Each number is 128 + 32 x the weight over its row's rms, rounded and kept within 0 to 255. Layers, rows and columns count from 0. Numbers have three digits each. The size before them is the row's rms in percent of the matrix's.

# v: layer 5 attention value, 64x256, rms 0.044, rows 29-47, columns 64-127
# o: layer 5 attention output (transposed), 256x256, rms 0.0383, rows 29-47,93-111,157-174,221-238, columns 64-127
v29 097:157144115070186178185146130096123129094126122195108112184070122087172133148118124160160127079143091146126095126149131088076118100150143123129177180091122151179092113130085155186143132175074198
o29 116:116108177099143150100148078147129108137140128076200161151076151127177125141099133112081143072134127091135117095141136155126164160149122111117139112129054176123152102110159135089141127158129177
o93 092:153106130112150165167144137145067084112089119185154031187113079123157165113126092155136098113125089115165097118126105108122146111146171127191165146096158145127107155125088116178101178194138094
o157 088:135138145109170161201148125136104082107091113131159045176121108130150164152126071099123038090097067111166115101075093142094129114111164169171175136098072157132126143128088145196091120205131119
o221 090:134114131116132146126179084150096114131097173116171115162130141137170107148135072139168080121130112116150118085121145155135154140146178172181135128121118174122155117088119129173106141168157147
v30 100:182149148064149109135173132148092138077141129089135162160177157103115156077108110109120139188153176110146072124086134170097078122132161169141140142143092100111178152165155113085122132138097153
o30 091:123123101148142096159102155104150134136086117166153078090087114118108148071127147141123183103106111142123093159007092160127096166099058094162166115190134150126156095131114112131184175123122085
o94 093:133193176089164129109155098160114130095139171055111172127157099080157157127143085145098085125100152114086161143021137115121139116116110138098116144080150160143187182132163119058123110096111126
o158 107:117150187104192142133147073139107132064171165070131172117127167057149137074122087127111120126099146158137161160064104107081127140121061143140164146122128182146158170139131109066080132114153150
o222 094:099182169128152144148125076113125109101193124076151159087122105029147132100121077101083151119106121146096152097078076165137153138095064140093124153154155152117136129068140207027106103089137158
v31 099:160154162147082137116176110153112114076137139132104096151166154109144122136178144141178185155117124147064132114133136134068133076095170094097152125153095073086148114149148124107177166174117126
o31 091:110125074120156121118047060091160117142092099142107123103144114130170122163106171144151107076104163180085118115124097118146170172108191118159131126124150113156194114142105164171158098184138133
o95 105:139155163127120146145142138122074125092189154102102152133110122100156143112172051153152152101079142156086117117170137151082129055121165075115100097158107097183109093132144068134137145133110144
o159 104:159138167165126148117149103101076126077204131142111113144092112123116115117151122103135152090075141153082139108167143117046082053133160089106102079150119080165104130158134094138177224116125132
o223 095:137124133174145151171138046102064108085204094104066149143146119126153161153126111129139151069081156142124118125135153119079113094106184111105152121131131107141182181101165143139142115126126110
v32 103:107101137138158131127067163129162134134125142129097093087124191140113084070139153188215102102229110106155100155158141120068128134084106103098141103112092167094116106194078103129160120119157063
o32 108:113154086091103121144085155164178111130096155131151096106139098149093122122175120091071099106164108148120131107135079170130153165119091135130064161177163162049160102169156081130092178147107089
o96 101:143114054157117126148095118162158113125142144156072094089097199123167107117156073120170083161198144140133102073163177108085129194168112115144065113113079106176163130157071116145126174143191051
o160 107:167143083109126144092089117120146125120126135153083094112085174143161157138128102171213128131191116128129139108144165140131115170144139094141110148105164102154101094163087045137127128136254082
o224 108:121154092114125131120079129105165106083099138178098091114101140128145209125155096129158132106166144120111112119142140131124137156147102104131149148093126092162098118178076097172105159175159086
v33 101:125157139089131160175127092080053199131171150119108126142130124105113099115132143108130104085184143082145178113120180151123072171149104128143161106121122102097151184127149147163091156062151134
o33 090:184154140119116153135142120072176112070162063133107089146131120140116092118125132152114134139177095127093152126147069179125169094127138065050139106151188095125120125162104095126165061109167090
o97 107:147125106090159175195121049077103166119114138113115150163092121058121069117141067089098164171180174126143168122132163153086130129115137156139176142137104101162155184095107128162086152142181132
o161 113:149149122087121133200122094067117177140129146123096155146091108084112088077142085107138165123127147146164172135144174191119123123140080120118139162120142108182164131127132109138090163128171082
o225 091:143143111110156116191149078102105127144115141165105082149066093134113096110161100152102147110149167107161158164128164161131112101186077126142143107098124088166160215105135127195154154158125092
v34 100:135169145097115098124134124116122158143135164068083091124110109156119135081108150088127128159102095123164160082123164106046103135086104148160180108104075108094084170124145102098131110157121120
o34 110:132110148126143130124216054111130159058161114078170139162132135129140176167101160087142154137145125105091138112136077044100140213142108070105231120142061138149145180128105171106144101161157101
o98 098:194209136122125092092128119099121139122128115060089195128066074106141165105120121124146116106076103160093155147146116116084136125113121156121190113082134158096076155124120105116141111092170199
o162 103:181196132091131076059086123116142142133128119109087186090083143153137137097148123112080109122110126203119213129157158143069110125088132153123113126089075145126129117145130123115114126102119173
o226 101:165178123129115113090152093152111158132184138117131136156084092136174096097100117162112115141135139142119157110128126066097099192103170173121133154117081145111177161122128164171132137136111158
v35 090:177135175050147135134089129110140068220140145088087159167134164135091126093132110126141135134210164127142140060101116094131101208116135134132146128138144163149184106092139156115098102136126124
o35 093:136138142122147108106121171108189076143139115134127151194073127159153106115126139101132178191134123126084138149120175151120195183190190140112138100114115134144172119114157130060112112094112145
o99 108:121149094095100090138101195168141074159149131157110109186179080166102187133119103108144177141169131133108129127086173110112137212118177140121073133111126092136142172143162183146114076162095089
o163 097:144111113111132089143069176130185072145169110179145180165156100157097186119140116136137118151177109088101135107053147123128156185123192092078064092170151079194151146129144175114096128167123144
o227 082:116142129111115084140110121125194087176164110131153184188152070157144160123138069117140169137177158130100092141049177097120157140132182124078115073161126108164156116138116183111130120129108126
v36 100:104135132149087118123165118143124100082195149106098135147158114136067194102159119118086106097132114064140118150115107139149155083172126101110148108074120092127132138096136163148136123136104131
o36 093:148074240129141120180190099136081156144113130126121142148086149156098122089135127112084115164161169075167124092184128169160099143159126181102095104136064196092069131100119116137128098122118169
o100 111:146138145109114135135132091110163116107181185063149129133188104084090140160119072147129057140062083077129140132140078198162166025109134117123159119128158130102158147107095169144144174129101143
o164 107:083137126126130143186127090135127103120167163076143136139156062070115122144112090081094039148105125076165134112127096202158186051136140129140166107185132098141166140071088173134115124108141146
o228 089:133129184112116112182153070145120166155140181082159111165136111096102109108100116111043090190128119085184121119165079166143168095137135163174114088184142143104145105108138140147194129122093145
v37 101:138089053118050087050171114129135107113160135171113091143138149090095089153093107122114118126164165104166152125068178140158106067155168123109108142140068145190126170079085149140144116126149115
o37 099:130094164127109121206174094105121170106117096118146114177108178112150122162101148139186142142138081140129141096153177204105161090177130143118145116150109135122119176087104135160105095079091134
o101 100:128082118122082128121170166130125108146212119172138094134124093129082135141092119183133140153166178152156187115125165219171120091125183120104127175089081156155113123142079180176090087134136066
o165 109:101089118142125117123162163133144118102197091171164123120078129066110120141111117150171101147159156077135151157090118193150112046157178111110162111119111132182146127113078183092139130139112136
o229 102:129101193087139135147182098110127135155164130105152116114078181158074114152118102176105130109152190130108129150147136178141135041132189159074161089133114188117099072124103169128197102091129107
v38 102:198107129152129106144107142177094153090117200178137160072136107161158158078197121155155166123138079075075142130122153132130141136126100128069178096120190087091138127070115153128193122125151136
o38 099:095128180123122098117131066129141126117055162097158209085132142113167163141146087108079154123167188140165127133148125170203165165117152133139134150144117085117124087108150085123169143142115117
o102 116:139121122110143127157100171171126119093149182159084104088131130182127108125192137128131142178154051132114139138083133143085094133181151134118124108135155092050126163070125140115158190160144063
o166 105:160164178093146112129135137155111157132131198134123148076134108204142125103175109113137182116178101120083153103076122161111149111147105138070125118137186108127097096080128135141133138140136100
o230 097:102154121134136153144110131181138182076104181099112201061097108107173167117160113102100168180183076125115154120036127147103125156155157158106170165134161120124141132077136147150159160105063111
v39 098:151134166157107082111154119170196092158133112121083229124129099117143150155147110143111125120103155094221138135122097130123115044146115129136157146132156115084115081109114143151116089147094105
o39 093:161172102188112167116086097125112098129109103121136073097138078133139164139128202157123098102094038162179178071116073185113143081159146126142148075179185116113112162130140174159087121103181063
o103 106:142135148120109095104160136080164116146140107099137218153078101081162193122173113162119162089067136164153106164157067140147124088168062136104134130118107151099137065110129088093117073115105108
o167 097:125094178084090112170138114100162137110120106122118219122083118054161156098138153131137177107110173097162095174102093117123122091200061145129195105158136134138147089074107139078084117170113151
o231 085:141138123146132121173155108066123130114153064110136161120073120112104160083135179143107182134109141165156129128120080190122097085158092154128153140171166123135149105069102178084155137206133101
v40 096:124183112106130117143131134159149123076123147086092067096141178139121174121107135130167073128154094140128139119118044139100109160121149188147110160173124126147147146109105147118118166136144161
o40 106:109107114125146066154160148098146128111115174145073133186112116097123142148114202088149144171105141104118180127119149117109082131171130124098143150135149127092166136138122121150161111125095058
o104 108:141211133138132141120113155126126113102126134051122095086140189129143140104097128135124119098162093125112103123108111123131069187118134196137180070138139130181143135118111128067129139158107165
o168 096:112160138148147114172096133110128151091197151083121089090118198126131099100107132129152116091166105179123095111075108125090140207125139164158143119172137155156143095128098118132097104181137161
o232 088:147156152120162118161139156142093082106160148108157078082105116097135176076101104148128133164142091156099158133094087146126104189115119151090164069129149168168102153130087148065154172155084135
v41 101:139147124121163140210152219144116125132163153110129174164093135110061131103153086146164121144088149108147093113120078108108132162094097137109108119138105074095069140073124120121102146072097111
o41 105:116157131100153136115126112136095132121098112082172117131187135172141100153159107125094130068138107132154071175177157108145077119115131121103125108114068130118087081133173106095140114138088150
o105 098:167115134136170148206113192112135127108106172147118134106154104108116123151160094120124057117117157101138131165106114100128126161116090104107120059161142086144094141075143084067150173134062156
o169 105:184136093137141124184134199176110139155117184155133116133156121093084157144191090108103085163148175091122139137098128053110159190097132130128071106127094100103119164044198138111133129135048179
o233 092:165123119136151135148183192161110152106116166082132126117184097118097136167169075136127104137137138118128097112191178114150145166160120137113052075120147084123109117083195109117090122157096154
v42 096:174091126108166054186098138163147132071105151156124147107149185112130167106085105145105122125153094186195077167117071138153091180147074143094153102139134158117111123104184144092092166100158147
o42 096:110128150131135088106111112171059169162151102117100128082174102092115148131148071150107113086123150147159173074124106204130128147114045118138176153134130119125131062139138122159129135158174098
o106 100:160087093122186079109102117142195100121136157161084165089124135115094139138101105147140079153185123136088118144153106121180095114139114125113212131119113119118135135109145117103076180114134163
o170 100:135120110096162086099122103145150083103146169156085162090146155089137114120113133145143105113122119166108147129123125151143104159119067143107230109154106130115063152123210118113074174107125166
o234 089:150092086132175077113085133129136147140160136149070132038138124085072143138118092137107101094128152130122139156108110156124106149112089101139211173160105107124111140134184104142039175133113143
v43 100:136107119064090117136085151145133166133082157100153126154179155129161051164161140119124105092124119132111142128152123111151089134167184153122099122106096133107151088132088077116087182096116204
o43 109:128073107117173100122136162107156134145150114120118119100107159099141116105160099158162118171146162091079094117215155150127147070172136125138160106151140116160165121126126049107208059062070161
o107 099:124148151092100168160114102105142129086092142156148121143164108142110105148111153131129134144117157183162145120137163094119046153146120132116156163128112139138211144126111130113086153155093128
o171 097:151131132088081138141140145105157154093120095189140070149146137112144113149130170123182098148153113128137148109150103122152097128150112102116125128147073168144244170108094128087104139126074129
o235 099:172115174070115136140138155066164147139120131120122076109143133130149121175174167117141145095119149154130099146182135178150149052173083143099139097114131172133151084105115073080140064134095122
v44 105:136155171144106141164125086154080099106137032143127117133077101064096135144134115029113100155146090135143126140102138154152101174133119193198077139098157130119110151178078133108163058110148105
o44 099:117090227136081116136168158043094148102144124088102159170138171131104089166155107102112086163109192101110144137150195106161044111161093135124136124161146153179094125153130128119117130124158131
o108 120:096146108127169114162114127165132094102064103172089092151152154145074166121121153095102111188121102128159122161094115134121064153146112147149126135070137080073145191198101174150192141149155081
o172 107:095161151104146085166155130153132065125113134142129107178117140115065173139129155091120103137107108114134120178122123148163135173165088135155123130081092084045163127136145161146167096193149095
o236 078:114163180076141120130138116151119108103106174118158107115121161124093218171149122114096071173104120090151146177162126132185079106196058145134065135079112109129113096181102106105203137146140125
v45 099:061114129102076087104154173177133097097118114063138115109126085183114125126118158125121084175167151088102137101087121086127146153134191174142151130136079096128127091095137153131112154092143122
o45 102:150132103129146146125099165105135131128168097153042140146148081179110125106102136114149097212121110178102170132093107125117092096093145195113109105118191098080097136163108151173130126126161108
o109 104:162133101100097119176158158159158141098072127084158127073143128116109109120090109096159135140158158111046124130073115120124151108123149111155119086182116060157109121122120132141148194099150110
o173 110:159130143063092103162167134138159082103132096100142125118112114123101075102133141084137124123138148097065141090139119186146140120117139098130112046182166055175099068123135118087131177110156134
o237 086:172142164073129135148158124151114108123145131159118117134156100160155105131101111120058119115123156057134136170103110113114123117120132107159147075130136073152109096109135093113154190156119157
v46 099:172154069171111108150085103110071138127063181156158119173141149096097133086097094134115076119146127079154151176116126137120141118191173144115149111139122079178095136124140113157100076100117134
o46 098:147059125167146141092079109092114089168151120119117145079115164137136133187163113134096119156105200148147076146124162128184179099127209166131101171098113197086154125091140137079102143118118153
o110 103:200091150153158114158125129075096150106146146113171127108062101107083186074109123169059095076158063061140184175175160181139106139161109147049135099148137113148173150136155118101120116092139172
o174 103:169108112161130122124122104094092132143140120111166114138055143154131144105107106138089087058155101058157137180155145177129112136184148169043159124156104102172131142133155086117123095063102151
o238 093:137092091154121142133092189098121127108133125087201114101093183170059132119154140148066124140124087147153128174161108156164136144142172169110108129119175147121182142115156149085142145083110111
v47 099:142114129164145123080076160098114134192169156138108142083129090095124118167134116064148158081163155178124215063143135108074135138129107119140151106162101155141179169162114123072088117143134138
o47 113:114141088165123113124102113140122173111163075106115107123126112155139130191194087144173103120129091124113166152183094131139097122090102111122117162126161084154122189137149123145050128134141095
o111 117:058098107130109107165070167098092141201106109184148060138142122135106139140089149112124164200139114185191187118145128118084085118118162142195136191138116109114170147178128127146087118132108062